From a checkpoint of a small transformer trained on Wikipedia.
Size: 8 layers, width 768, 12 heads of 64 (4 for keys and values), MLP 2048 SwiGLU, vocabulary 32000, 99.5M parameters.
Architecture: no biases in attention or MLP, untied embeddings.
Each number is 128 + 32 x the weight over its row's rms, rounded and kept within 0 to 255. Layers, rows and columns count from 0. Numbers have three digits each. The size before them is the row's rms in percent of the matrix's.

# layer 2 MLP gate, 2048x768, rms 0.0634, rows 577-670, columns 528-575
096:136125128125139128155128126148086127137099126177114108123171121122148099126133155161126146107070107181093130130140087168135159025127097116139201
097:109131099113193094159125113148139114109150111138100125144131171145138109119113157144150124093189141118089139182110078155145117106140143126125049
107:144137092133136188085145151077209119157140136172135180138129143092056119128153110123137163098176119115084148093110143114109132176119064020098106
099:121131142114175194091153053144167146132112123144089110138068140095122135169160116095160154144145114106114147143139144099109118100172131116076093
098:156097115062153105156089172073135073114150119160119144092117156135091160125114154200112138144132149115146121166123131145119169168111192103143148
099:177167134142128119091107154082129119170132075157134116096119125227142062166129142128124185163055181118166175136125053135156192186092131104116117
101:101162124128111149135153055116108071107146099135104086120108113061178141079110138111118144096125132117080143135135129072205101149103133142094152
087:088142102122185082154137125133089058118082090168201166157113130150166112128067115120162173151133097186056157154159131098109133155093130152117145
102:156170131093139030186103177107111133088136140150152138122125120086146082112097124114131108148139177142139143175135141089115120139130100127147177
087:114168120166203125117122063090161156095128098094046091123210066124112111137150149085206164118108113138110095153124159129051118103141143128126156
091:149167073148101092131112118116103106150152134117109078114119165112068152104128169101127135112134130173128058130096139119080093208108166138150149
097:120131088108150126112146098154101167070141154166130119155153176142034115158102124145115162097092087101136158160207064111099169142128095151114168
099:146097103122161191125084142100191129122170129107106112114138129077202128106154161134113161107118097149070102121117088086097078109145131109172140
102:057169119114087159106113160101152132142158178104120123146154134140068129116113142132113122175118097110138139082138120135140143146132123084111100
109:080155149100080168153065087127123095138051130162137127164161114130152112123140179090072048133159118114088117201115102181100127182148130176095145
131:144192111175127103118123122105115102153150089176156084127114130119143132105087118142047116134150127169130179152108138099184131157161091198093136
092:114092148106115164134171167135180168101138123113125101113112103158110168152105150145141127101120106121184104130080101155128101182135126135074192
113:137145120167102101112133146130151178133175131121170195177116123144117148176167123145140139144087129135097121131071110147099195130119180163183156
097:142125124151095113156157125174128146160119133164113134138135161133150129112119104118069135129089149152144124107177107132097184134123099131108103
102:150113090154094128119169132187146129090138120143105095131103154150080153089148079108149127129076093085132164133099078127154123153050053097085143
102:145184140101115183123126117062137122154135137157106149101131108145126113123090142157083142133152136140189111112108104103098078066134118107118116
102:155122112143085096185108149158192045169234155052189130105139174106113166145123059137103095109160151143170139138152105138115159170087142118135142
093:079118114143126121109124111116114140107165066098163113162111072159121155171117145123101161114107086098144137118144139130116168106107149184101166
098:131109143099142133169125167115120131108092132140136109176135129156155135103174153109132185137096134127105171088141126156121164090143047085171129
088:174099104156116198131124069115147050123092149134118134127128125102161144141083143122135173137185060147098130129087163134051120126128068178101153
109:153083091128068178151093163155072138115115085050150097161129102050099180155120122148153176170104115110155175102127177181136097135095184102167087
103:158141110092191129165125143155067072152148122144127100160084144191114157163165130023108133186146089117136110198116157075146161091109088134067086
098:099153109095131138119123136120129133128082132226140076061153132140137134058093069138153115106124092162210144142143125098077125112087129137171105
102:122137135186133109096150129063110137117125185178152176125122118078152144057162153109098123091085125103048115130134156059135163098121154129102171
096:119151158079148172152164193146082084142142087114121078150124071122139109117122134140163116108040163122123112134184091176154121102174132148111118
092:144193160071150110109126118159087114106119160120135086176112127156062100123121141153144140099126119085159110104106077110034156156123119138146148
101:180108060133163210135165116149115161114198111096199133093172130097153165093126147111165096079102107166038151084173131065158144132115091139115153
093:133184107066094134097134170148153154066112115120136098096116120168126137086131138056119155142161110135080143115150095097159132114115121157121134
104:095129149114131124114059134149142172169111137187106078113109079182098116126084134134143141012121107060139153133057172144114212122121169131121118
094:108081124178109142187129114151171062168146137185097140124085093152127127137168151142095135083165140083111107161163105133121131141140068093089104
108:137102128129117153133098170106109129155108139150064132074101147096053095100098121149169099121145102162189131140098130122128085111189174111161113
101:100119110142143119157086130094091132165104098161145104149159137068122128159177135092113129110183062161126125116142187142085163088149142163101156
094:109065109107164139108170105115166138202093109075118133119123107108154104150136141126109132165157114156142154120109160134066129093127139076127100
093:093131160114131126116128140122106074110138182135149143091114086114112081167215081094168158104170154181126136150137147153146097163167125082120121
092:198170168150105118149190086068110078141186172162100090108190100134083144167127136157151134127161104134060132150134121134138095182191163090153163
099:115160140191141147124143108137196126126127079120120134144089172064126073146066064127144097148107121098174098129168065084050129089125135120157210
102:109146096168080125044108060142133147149124195149142098174213123125147171139084145125103150086166173120134108142122163135162129130125099164093129
095:083064154142183105144134104079123168106139141088200100090131105098062100104123177083106084099089142153111073154144128092121077100094083089167145
089:090127071124136103163141114122085167166102126157159092143151192159098164102104124122134124136128094129173126141137148141189138061122152135128127
101:140138082129122110079137131106148089128159086125117113117108168104072124125133161157137108134058173135162130179167152116152138122152155127164164
099:095120132131122104116138100185122114136121163090145113118125191157136108143149102141084103105151112142121109121152119142145197162132156157038082
091:175075194041125181143137122143189116129133147191150108115151167119115097100144122123151155131178128101155156096171119166155159143119164086086217
102:146092064082129172148148145124136133183150122178160165117060155098155113128130116114084101101082187168164202170159120157143167136201118025110115
097:166123159146110209123131145167123200127098129152083134118145179103094082093077112130146173144111105164115103223076098087115132127196150203131113
102:137124141099116092086103108122155146121122099170135135189098147146057124129169108111162190111104136137148064130083125125147175171117079100151149
098:107186130090105132133180079113113126167153167130107159134166184168153127127102196106109101102139142150136103144091122089100133085089091109110092
092:124129141160087080211095081159120172126155131111208075106122110123099088097106108183117155115148138171116130112070131121074149136117144153140122
094:165167159097125112131158141093103113128111117156155101109133155153114131107100150108173120138151104147071142120074103074083092136157119143105130
107:177162143145135099111145159133156188062138103134166110118171167184075163137103191141116131165130140125081170137133110132085112141143208108126123
112:116162128128201135132127118108136135139150033051098088148185042100138113129083165118104142167120070138164176168161091078113172113129083110119106
110:085124116176135129149140106135180202162128099176140117091172147143109143093111122146182073084134134161127094042113131121147148131110098132114122
096:134104162128154134110129087124186150152147165138150111126081155091156173117125183101122152104158122154115142079130144142145163165107131177174122
100:057097155059161110104136063137122129201138151158093092148129104072115116177119118099167095107130122135153107149136076174142104144138160163155171
097:115113191090160175157158131136121141160136094217130136107166170113153126119131157118132144147070112171137132125092131122066173136090148130136143
118:151139093091113136105088092150166110143048135151088103134097097132147126131116105102209115122115140122142131145176109168172164165117149119142087
108:146123110117105082159140099167106139137141172082134134089136135141151094146110137129087132148097104149150180022076115055161096100139148200161119
097:097149091135174121150137134139155112141145146197158151200098109191069092065143108134122165076083150148104153100112148154143120102110093091206117
098:129108107129113155185177155129068150115134114178168098127154135122145102117168137138173137109111131164129124150159191136126083122040220162155145
104:072116086117156123188033138124158109118122117158061106115146149132144056186192148142089106188121101116085107105161094154123200105140061109096157
090:103126158105112108162140118107133082085112095053077168163110104052126038137110170182114086072137120096114167113115104082168139107125134135106169
097:104119095136123105145148123076109159188106212137146077130157147145167131120108114047138064115144153131099155143146163132114121118156147115099132
099:088142123095117132119160135105115127074111086099120141109094125116128130175160207135157124125112141090086148086145139160137158085096179108140113
101:117095109076151116144068170192112196084110111152135105132072173144095205104155128130141160112136120121136111118129112087125130140085125108131135
094:145117131104156089106136126143161155136109166101144123088161164097154145119095139155149118100144143181130167050090129153164147166145155052197091
111:140113109101128131130083148123127138111120136134152132107094120112126132091093111100108126098114116096090197119142158207140070161169089184142148
098:098165164130139083127112151115035097064122205126086132161085105097073151054178199130123162106151124133156129127137071116113137147115137090146109
096:160154072149164189150062178115076077074135116142145129080109102150128125168158109106144141144130197087147103090175154126160189168121079083155138
105:133117090134148149141174155078118083087114102165110126106118104179145142144107134122191144089151105182127086168080182093112111129122098135150208
107:160188094104195111117135130127149102108093171146135187102100148140172163134146100147185167067092076134145139159121128104150129150083107120108103
101:072100102208164063146164135114131118104116119091117070133148060141121169114140116102128142109049126109171120132161080145072122125134079121180139
110:147173108164133118188127098133112118065168111066070054104121114082103065077089159171149146153127083137095110064101130112116141097157138062125118
103:216146104107152154109130080153140179110064123099094140140146145111106138197147194118089232145123075099125063161087172102144133124148150103117071
103:057181132127136154140087102138107098206169049178051128127144151128097098107085179169149106120150192123108159108146108092124159163151131171178167
099:187138184137115095135142088135151123073156148106140132098083073142150078178155090131141085082085104115079148117140103148167158153081128107108150
111:134136135128138147148166108121090151103125064131048187089113103105157159067061175144067104115160140100101113118089094158141150088170182168124115
106:139155136176066183152147118082103140110148104142116085099175089110153106106121104073093101111090124091105163153165134140168119070155127161148150
102:136139184074145210106061164062122141087118127081169138149153128122145131070151114078147063124157169109136134126137134180188179135103109069152152
106:152136178125095139117116108110113160150150142140105123133141106088175167099118105161177128135142125101103172151112083140095152116168169142101087
104:123149131074125120167147094129204077157138112157099100150150168211151122108086125203113063094111123117126096176138065145110151111136138163126175
099:075135110144109124096103112126075098133125041107135083182134111169102153154162152111118105127167180164094091135197153112132115159106130108117177
112:133104127145135141175092143160141098138080137156143128107123129140090112112149127141067128123097094055151126089167100150140129179118116101117083
105:150143158133162056140059115144113177161148118071071113120087159153072185123107115119133138129143109123140186143125161092098133175143116129134106
120:123094088116156176086139110186066102137147058138095117133132104102143168119133113094101079109114109128137155170104144097113183098114079138157130
096:111082189192128103175133126092147074178121100114214155132153105167120084169161156103105105096183126148133123125143160087163120102151110105102115
095:166106140056130173101080109168197101126145130177102128080111115145124085082102150187144116137098200135072167127164133117116127109124134161134158
098:121104142119177177121157120164130147122139136107143133154130140116124135138153060191191124136069164170093125132123206113079107094155140125137098
092:096137120110171119145175133103142139115098153098106114151181065121155118162150164105113155134198107088069104124168098074136186165137103079181062
099:135139136100138116129115061151103183145161108105103108127149129079147156128132122162175150144170158156100114093160095120135105131147147198067198
105:115154111090137108108145098135163145105177109094169074077079085138148113088147115156189119135184122093164136130118141174165099151111152140155137
# layer 2 MLP up, 2048x768, rms 0.0637, rows 577-670, columns 528-575
089:096143063129064199144090073174184154092079124134143210079134154154089093123097174077120150113135167150114181149083176108085184101115159169110134
096:068161141085135144123177052161092114128121159135131155137181103105100110096183116169168167160156144165114145143110097131085045147206100142094101
109:146126068095147190163144131117167082169105132118154118181148144122033110139106102124109137096144131146147124124139104091134116255116158093133124
101:124148127146094110143128120124149067101096059123106115105140085161101149139154140144089016140131149152123133173138100157203153162123134132103153
096:140114156101158125129133165120150193132116189180082082149139119230148152150132148087138116154136170080129132131144148164206102065108117098145184
095:111133156127086098139198137154115104157045148104143128159100136119098144118161107140120145126126143140071149112107174095116140075116078131135138
106:144101100165117161094119177094174108113128173123122133135150104131138081089176158087099138063148126111176107181137076157158100138112170154158176
084:051108129155114115110128125133119049078124147126189155169089154137135142116166108078082095125129114130084154130155137077094122178140128149104147
100:106145133144095073165077144130113089157142097187117125113097109098083154107169112120133097114049202150136161199116156127101120093055138168129124
095:156147174151096106122131150105079108161123130151147135101121192117122134111155084106150182169143179132111147109152147147134116217146118145084138
101:115138141130158137106158137154153139100154106155129145065119147162121108137113097132148115103146129099101116104136147106149098092136098186074153
101:142121175143118080193116136147155150101117141125087116103135121157128120095156193124087103109182150108130124145200093111126115109105073173089106
099:112119095118115194109062119128097164130107112145128104130073132082093150150177178155126077155184161116135133141191125107101086133114132089129131
095:130136060149101143151120127165083115071147186079142050084114146096116183157164116089128117120139149114166129163138122100085148122118114107099102
098:115130116158135143136106121130119154152149094198157106151176138148127150126139162124079068192096152098130135180132154123081092166133123121154133
122:131087115120158095118112117180187196085090164119119205107106091163054110178142133151115137106052145096040082101194077111137154159118186090136112
094:194123157161111201124064132206112125160151142094155135133180126128069143124170079134080142120123111132080066124031127118174132118141051134090177
110:092145078146188144144139096087099255118136179148162141153142138116115139114161139148134127093173191128157107129124103149107144116093134160100164
098:144190134123117166127175141149150101150117134105130150113166101159155068131081067113143133131117093148152159121142046171097084138161111057139162
098:131137162200160144149184107136166181096151145130093106193101177139152138113128123141145157155187128191120141064173141116079124161112153104168142
108:098133149171125109091146118131176156106088083109109164093116120094119120121152160144117182128115141118131112049082119077117151134169131129133100
108:104153106150131124128136117095136110143076048155125086136134161121094157114115136111175115135097088078092118185140098160097102094132075154070043
093:132139117125142096125104115106142139190149146107133152177126142153092208177123131120112154070088136079097179087186140079097142138077143147054109
098:141084092148088126209196112109117131132116085110153140156083188199141146150125125112149127090191139123151138140128195109061146131134091213110134
106:111132222128142127134141111137053151116112125123121079147163123129142191090121143145118131155099181199101161099131143114152119142112123121112145
110:148149138150087135149136170166162171125057115078119122109140090083122186117138195158103135180111132135125122137150145078143116174141139097120113
104:088112145208113117158190108124147144121126091107117134165099151161120142100129151111149181086083105156127104116070091141120100114141124156113226
101:043152114177122164164101170073146095081120060113143126123146151152127110169142089104164106103116114128143110091135133188165110095095096175126145
109:109108000104152104068127103122159128127127115087145087143110124101128139114082175133105096160119095112080123129087160098130104085080116107133109
103:144184154144175127083182105055110163132142131135159110119146157117185152104119102138125131105170063108114148133098124145107151090144092062070179
093:159097136085105140091104129113122096102074149099114093137161116139131156182064138118171179128135113090101070148124111061134125132122107155102107
099:136159159160054092157126096062156192169150109123104094144094120081098158175129116079092076170148143066140200070139100131148102131097073143141149
101:093111065109156150095110150098110058136116147026105092095153125165140137121101213120075150179103168103179099123093069163159078072141102124117093
094:160147145168129141160164129126091095152122179191134128129046111175122138140128167109125087103153162122195062131138109078165160141148123055107126
100:144115135131070168126145091074134114147063089085056203123128144096105143095129120121080165106145114113107128132143140162175149153082123105103098
104:165163126131147186191132177114109132163111118123145082112109070074121083052164177107171120089135151151113109087121130157176113125134134170100080
099:180133090091163080082196129118089137100139173131087120124132142168074155087071138199102171113057086097116133158190112145174117137101144121134105
096:112108151081129159138144110127121144119115161192173173106138107154130121117056118122158091110067098115184114151075092180137137161123116143109073
092:160146130083126158155119151071068139129115128180124085120125143086114076113124148116129116152154126194133153143164084110095133141132162117103072
098:171120051146089113096144102182158084117085043134146100112118116125081115117164096123111154092095142126118122062121090106187139076090163124112136
108:099126069171089116159149132145096121125117143119116136164108063085146101140081100144152104126155127089133125111117084090160118119100174099152150
102:138139143141070117102105127133124080109169135115169100208182125201150156122159100092078155115159124176155105092155135108176130099150161158120170
096:159127091153076154135155136108113069113071097170118133126100228112145157099138123156053150131146172107081165130124105163161167097155191190122142
097:092106098158117155088126110110122134089061150101166113086144123212144116108150149138150138118101159132107117067171104154120064108093101174154087
097:115104190112149136123162077132108095162154117157092069114173138063131085129143183118111096151161161139178163175139108159138210111151115203104097
095:108201095125154137138124138109142180141120117080166153126128079180139120115117144131194098141052130175112153142115078135118112117157162128055076
091:171142098154105164129107153169130118106135140185137110071150165151177071153089133165119123170148127075113155075089132159071134109128133084144150
101:089124114147086127134148068168103134137140120155118134151141104118094063088104128102073040086133169149170133141131129140114092149054043110129061
094:162166199197113189134156135145115209133141119163089091154145187158131078097053116114166103110130128127151162156121131148120137112132127122116123
093:101093128144138158099078131117115134134112176122167126116090114115130097129141124189129130194066162127124085137154098144156143147128121118087181
110:115141122055115115115140063094079160221126162109110147129106139123084110197126136113099123101140110081127171157131169127102120144067133115148091
098:143125133166153083164175136166097171144075156128149164132147210106069144060163065110166126102150140152136124111136164141122161160132143155080174
091:172137100099113101111118107107154156141145086077139150093135159122136124165179064173084104127138122137141103132127178121130117119077148106146193
101:169099019118136150153148136136142185128078140123073117099150129135179134112105180147112108096117101074101087160109133137131128161120148076152131
106:144118054154068122128144113157140116149076094139112157163107147145133048155106095137177174117102107107120158140133114153201229154090110181169151
102:078125081101122122109151172085000160126158169139150125143112095095155131127099105159120105137132135120104132151105155178144106073150133067113081
093:108093146177056118181096164060132125169110146156111107144109108152166133123182152148145086110140095168083118153138145132147094130141111147074082
098:115146063164103171159128196097099086139145123097131124109178126146131078087166181100121160138175089183165170140174161208167087108105144139141127
097:144077132125149189145113103138157145072137143157092068133115137101153097056125157052178136128133104159098121119133091110057133096129166125096095
128:091138143119167133164152113122057111151141143094123134162149138184153165116180172106054105150110159126159143123086116050116129073164173164150137
104:157125152113182097154110102110163145158116157167148058139132118118141136165141142064176145099181150120164116217182162151131142120131126122143140
095:117156112115150169129128117103168150128110141113071113112163157162116162104133166089122126082082088167125154106118127137175115141142092070182104
089:124101115144165163121044117134220110073177144091140119147120096117109117137089161153058107115119139070110137087094077182133118166157143116123108
102:151168120120147128138157060071161130126088076092128136133134071080091141144128127135161097142123181107145082099125106178082147132101177066075104
098:243107196154138130124187159136158131079128130177107122151163172140089116094092095151170068120140184122117090182144135123113172097118146156090080
092:173135149117105154126114110113137110098090130138112160054130134184127078113090144081143152107090084089149088116112101132087143172127149141171161
099:200149131116157120156115088143151132110139145112099138167146105123187138140083118125145142101095108071129168124110105097134099079169117116136094
101:087175063094121125143132065172164156149079151222169204174114147054103120097165148123122100139136144156133106210157154123129169209156076140131090
094:164117143157119093172121150132076149077131103138128083134102167102091114085125141140117089103087143103099116132175106150120137138152173150120112
109:117113119089150127112133121183153159107062143093089142103099101124106126111043104117111154150098106098121130120085160110127116080128081093139150
101:128163113144137125152115149091159189078127183139093151127071130103124162186137178123133128112122170180086096159172096086096091147179115108137128
096:116175171134160155155158137130087149118137149131115090118097165121132142123157143144100145188098078107038091111131141141125139099151170119144119
108:174121089116210081130158045143109114092149130138091135163062068166102108125153139093078164149162157049082092092188148137168061113105112098203104
104:091110187096066135144101151156112157153132110068180095126113102130081093074137151151111089130135119169126131138067071114126139140165108121093109
095:127147150121089132157202173140150162137087145093146167140129139189140117166053076120070125099161163119147116140101184166146134147092120147157115
108:151083210173114082146110148159129092133133105098140081181141133084105121127119123107128178130135130144143106093195051130101136161147123129079132
101:152035100161135099133118142149087113140184171119166161152077135155138155142127151178172128183114136078099136133160127136060131113067172190085075
106:121110113175116090135122110184139166074049145105119129097147087140081201131113097081140147107141134180175165186091022222089163114166066073141083
098:129132133176115145091138107159203160142120156104125188100188162096130176188093152117121166074120077108066145110083164081122149126131165125117150
104:109077118130137139138174096118183070140102154079152069172101111112119083148048172104136132131132110083132179090170124098138136202133105132175084
106:126086097105109125079121144081140070143172135092098154045139147091127136118080126123150089122144094121095140144165133135098021094136181051175123
097:092166080142139120154164177126108124177130131161146066154110127073118206132147102109168143163165119131131129144167124101147102146168090176191096
103:153108146127182140123060131151067132203182152134110155133118084155104162119115183131154113160138138105123089129101104119133147140133167101121119
112:129088180139106109117117105115095116174160094110148135146092173044119182122150166166100090128074140114117117112123151137142145135163151094105171
096:126183102113161142159139093124075093196130116133127181121113178103076141081129115081117137126174159136136168194081129151183136136108145136144109
106:153139096140161127165147161210130116128144102143188109152078235133119111208138135103098109153121128118152148076086081109127144113097125145109128
106:122128118128082104126103133176093173096138133042112120124141118118133209135139126131149115168166116122118153129135170118102095143169136128103165
115:156109105155121092174132072114163134118187128128111072145202154156105098089148114106097198173149117091164096150119193139164146148096171093112137
096:109159128097144119073111072144126196092123171109148136159110075166121109104116097091116123172126150124083125117066157098139107089145085143102137
098:177083193098092170133161175095129106120103097157149124033116136125134127095100123124135156168087139078165163100181115162101116158210191120093120
096:099127143193143095137139074137129125161165095120116166143122149135112144171089142154182126136159061126121093083117153175111119140164129186109126
096:165114133159121085169136116137118181124076136088144084147108144144176110119170084122083122124116101146163089164202113125126143112141115141141108
098:142131151155109179152195174078096110210131121168105167078197076048116134118147154181098129162096135115119141138148191062153169133122134093099196
105:132161165139100106167181182179193101072091148147091136146115157145160114136172149114079145127122176165161140111167149108150150099119129139046193
# layer 2 MLP down (transposed), 2048x768, rms 0.0597, rows 577-670, columns 528-575
097:105124137127088129077105144143090111128113050162221184164129164134134147097123158114170129179137205148062160185059163174117118130135137126143116
099:156130140060106158134144118164145136141119042127145126172152147115088134141131123135142170145103120084094127109116083113160060146141160132133095
098:105163140114129056157096091098125192101121095162091135100156162082095185134152158172126173090141115071109179092105084078126134150098105150070099
101:113154152075144124163133122067159121132152140111091126143106104164127143142149163151149128113084148148125170209185124155180094106140149115145210
094:119180160161126093126135147070041122088077129102160138168126145115148174188168123186120121137160113125082109140165171114116115047124135126134129
100:113169087072094126149159134170141118117146120104108108194117120120165046107140106110099131103128092123178149179104110120083090136099065080198145
099:147173222098117161109104120120091139113143098103121095088124102089103085119149087128184121102136146125155101128168095185105086122161146113182114
093:137145122130201127148124145074131183115168134100125143128107123086139142166121086190083117112151116073134131136148176115064166168128102123094148
099:185120120113083123155138089089126132093141193134146135123128153134143126080155173096151144119214124180109068154152152083125105140118132151136101
101:109132152128067143169180137154120100135088116150166058082132116127099137091119094131115085141115117144168122093084105123131047135111121105111119
100:088173153056169129079137123144110165107098104121100141090124108136111130124044122135112124131138115116140066060167150156136155128147077077083109
102:177158119126152090111160166124154120057084081126134156138150135142113080130121122157162136107122120205176158160182140083140135087111037144096154
100:083174125131128118092138199179128129136192116126110122118148162134133062155186104152129169113112120114182146172123102100097114078219124138079098
096:100140116113072151062120164137115085102065154168090142108074157167166124157161123206186140104103154092208096122123134148124119116169130156133125
096:115135123113159163164070179124182158119088161100144082177137074120128136158120093092106107123158156108127117143142112141108136146127140134086108
097:111154129151134103133132105153150130088114182082152149143077111110117101179129138146125181146091113146092101147144106155092115126086107169135139
099:149133089094157161164140173150161126114081109178183112151162166208141163087093118114129105165115157103213136163068134142102121096156141104110149
097:112146062109158170121145175171195213112123119138119126136097139157108179118187096163184102057156167143117112083114197140079153206074098139141121
100:105120167042238116127081094117116176024098101104142081110155112118123157109129121108131114130123116136156103133111183197091175118084095161184177
101:140185086095105147112125129101121104159154151089037117072146178105116121146157145116119173114177122117081144192158106160146112132138132137190146
104:073108131097160117105183146111104120138120158087065103174169064146123031160151141125158094145068128128144199102082101131106170127086159149166106
099:085113127164146117149151204130169173123140147118104116102125084110162159087130111166074155194099084128102138139065111136120110108070116150061160
096:138159136151161102103150086095148096054095075157154158158167102143073159169145156096182123149108113148186108073136075039158114183127143110138138
103:117142169133118102101104089142134175140110128100110163153121150104130108083135109075092122177150118078092134092112144174158151164093164127134061
104:129145159138151181093108107099152109110108159094134162091151134177163107150185116131130113083118150069107122141119126034094136170132120128191114
104:158116159099151131187130124112118082128102102163109219139086151081104154151041100136119066105182110088141124093179139125118171165151179134089115
098:126157078115173150129103146139121087156131129139081118130101175157153147195110174123134165112144082164136106084130198129140085107085121133128104
099:139146115129113063135093057175121131071129121122153169125104124131099155129153151131136122142136118119136186142137148090093086142131148065153130
101:141084179057152053105099107191145148187145177112157119110054174146120159166118144148159214173131077137151089100164105172113135113155072151152097
102:107197127139169144159182163130164059117126178112140126116118108214127161084143150195150121171146125142103200135119155145164111087144089056173166
095:139078113126120130068163158137061113063147103106161128144197191107210081166098097078156119114078105158150128096104105091110118125140159069075149
099:144128061161146189165112118111073111106180106117140148146153143187124144102089131148110092141150111168091170144123138129139086116111115096177113
105:101167114154125135111098152118135048075111053137110090165073210096232144145153147134119129084078068083148155104104086112061167099173168153122137
099:164174104116106085139176182082116158131167148184123124118155069177035109115106161149108173146149134149138059120131085111102113110162129106140112
100:119112116104110092139169122107097156078086133150108131082090129145110115060129124150118099143100113122148110176091122153143133118157164080125100
103:127133123107114125162134158090102114148091129106085166130123116087145109115173097146149120156110101179192152115132142106131122183123077126124129
097:127149096080125089124192187171136020119182127085138171082126154182059090134078082138087168087106146147157129160119145170122137092093172148109088
101:116166118138096109192055131143105140096143092123097118092059123113123109079133141120163108063157138146184157200136132141122123116124147194152175
096:168103127156154099081146190129167120168086114149162122106140155153159080172157106115108152182129088142134134101127100119104074132142183128103105
099:066140084104144153138096109108102113133109165174134103195144087147137177152097134100170111110187068139096130170154147108080093174112067066166098
105:106140122108114147129114053113095118119122133086147162070096150188125194153117123092115099189132132127146089092098143100141130131048165125134099
105:158120164214128119133114104100149118131115122090085102148153131146171150111118111134078148183143108183158143160104144146106138157110095136131149
098:157197059145102119111080147179107107160113127159095128119168145148187123122141132117099093154097082085113164163138095107144178098138165171032133
100:126137121102126161094126091125135091136125085166132090159166085135161114105171185094150170113137120147150169080144093122196080108145174150124113
098:184124091091164085129144148141068155136056160115194082140159110135125145128123123146162105115080088152143113115123137095089063152117127169075229
099:142129181123145111122121116109117146088131124154145137153157161118100144150119153116145080095166167166126092105109095106137217097078109188140138
097:109180109118128191144094120147105140110190132113099139110047126089104133156101105129135162190080127150086115111140118121080102145119178107136112
099:116127102094190098092096137116141129135139135174153248146195136084147175125112099156127094112168098106153141165150173165109138132174081089085134
100:120209123057049121108132112152181206083125123048163108179134141112089212113152111103177118171117104223105122132138116166125144136107151180129177
094:093144082123171212077141124099020133122128109125123173146130147158169128112099156127137092146131129147123173170100188182149152105119129132152167
115:165037143128118096090153091134130055202086087162133130138108101152131099080061110128114091102093119089168131141124129106182067083102092127075139
101:146155059176129127139114168144118124179159100120079141186133054151147113138091163127066148146111130118158132163099107144156124042149164079167150
098:160083128176157157125147108150165129124161106042159141113146141109127135109149089142084109105075123028123180143182156111147124075114153092174138
100:121136091168049143107111147101109120076140186068170127093161187140084183122143131143135119122135111127117103117110156075194087136086106078097135
103:093174148152171123099101102098150131127151101138128169134128078132112136088096185146090131169148098086138101145066156153149113128148087070135039
097:099096098149058150189115077144085089101087135108150117108144085094144142136170127161129129031084124176132115137128113087121065149149176166167188
093:105135069110176100183127135109132061159135148156109134151098074162176115132164143195104141101092159157110126146157082165066114091139120092086150
096:128076133088142136093154098074132085129172164148167116173118169113098122186120115189143147132125147157108076090144150136087108135064183178116112
097:133123143081194181132108126118099121146130104178101149171134099138151117144135139117161183123096076154102107049125166145116119168147087112086151
110:155154142104145126100115104062096123140163121110121133176115133092156169143161165138088123111138080119145127131111142095108097207124135131129123
104:113132170090105153148118063079069136137143137083127113145137149150140179197140183125108153140137153148137148114149114133122100108117136164080184
096:071166147057115146131131174159178164147110142148114102199109176104115141126177127129148205117099130178168164112082072102160145154130102154143099
091:119106131171122152073125085150207097144178090140145142138119079132129108212156173216183130127128125127088150139120119144121148097116080134101065
104:145141206106130150158171078166134185124112080164168130123124139151136123163177126120143170143129079177117139107086204159127146152083140108092118
104:080169122157063087133108171085128090156140158110151153078123144074144143074132179081124092103158134171154124139141151113088071130111144133173112
096:118117120091116140128107097133134088096097081145158158075104139126097150132099117195108135154082067140137101141123127071082107117116140154153100
098:184100169135132109094145083116161124135153102139102091128082127098144117174109127141173148176092158126122073148117127165097084180113138134079158
101:132129136104169136172048110105109179119133103175166152134162112092091149154111138143104131132069107133140150115172121146072115148139167116123097
100:085094114145127078154152107111133162109139166103135107133119085181159139124162115122126086164134108094142179137080082123134107060133110124123183
104:160156128109145124180101069120137169163116151141137157164139146108131147151104150113126111159185119131118160118073186119109138132094108082146122
097:107131116156194137082131147102068184156109163150122133137119076172133159125122191143123121124150128136115133188161163121124067125150131094146077
101:155155158101137105135143139096129122162175150198141146135092108107107125141065083128087144157073064161178160101134148174135108183092098104133135
101:126132128193190071154171085149123062129082138086120149133107073130122102127089156146125132151103146091106133135184085099174091139181160081113111
102:099139102169084134131180118124098086130164088062125089118100149147126139163097105164096112143182105108097164135127180098146106082165149123040210
097:131090130172129100138129146152114167135163120099168044139124171185149093127143124100092101118148209172196109127110118135153156143147079133183128
099:098123116127199074119124124133126135152091130163177132095101123190142144179107100130139133159122096145108101140114099101138119138127125115182189
098:180129151097132133135150158133140135113119153095134124055100142110076095113147102175126167108183109158163091176182168154141181109154143070178155
101:196144147109106152114169122073114123096133169125173113094123179132187139100163136142091155126118149127142135131169109100132220113104139105118089
101:181160082174134106196109156128156142129136135131131126183112161158171151100067153101133109116102125083117071168190085187107144126124093178117156
096:121092152141140184123120152133152103163140154137104148079133142187104198149110107110075128126124168120136114158127183165127088099146148131085099
103:125163035130106158141107142143125089130161103091142156118140159140130139034184148132134109163159101085166192123159133085123107153167117141145106
099:096091069243133145125175125164119161187095104075128078105118076129079163134129135164131131131178146074154085104107086159098128151166120180136145
097:153187136117139134163113184105169151121151115141102162221077109110127126162146167071111122150099181132077131112183107080132109157144098084127124
104:149131132117114151121178160085141126147146086122109186126181129083094141095037057145123158170127161109094097221110144115148104148143154111167121
099:091146086108124169122158104131147172108121105190099094175125135140090142085126168146037053210153115106138166115124117124192150162115125142092135
098:114226132106155147141135144222094113126123129195120148155112162126093106147129156176118144112111118105149136116106172142169097063144139076131081
096:142161117132148125132133137111149124087110087092091123134109184210129112093136111116113134138178108102142108103153161113108089144092123127113092
109:147085159058132139124164088114120122158157121166122105132132089063131161178110080162171114111103138145123111105147084142160089174092121068134099
100:114159214155118141137175139064137096088151091111154086120116132116142072173131135090166169181159182193137089124169194130116214116134161119095130
097:125107170122157146166074229109149111074135104146153099116164098098115106091139150105147128136132136116146147124137117174126124115151091115159133
098:096185124117146158114073159154092170131143094173090165159107082091170097105138145141139118164061146146159102115106122151108148168096132158166155
098:153185121154113052128182140137068170149188128104127113125088138130162130092046126153082170099140146135078130148084080083102134147165111174128121
104:109113114119154065105177122109142142153140157180050096073134045119101139205148168104098136204106114078128144115153116076106179083119120144096129
106:116153204134128116120132107159138110093075147109134132128143160130122142119115113101129114134143135162130139155111175129088170094144121176136121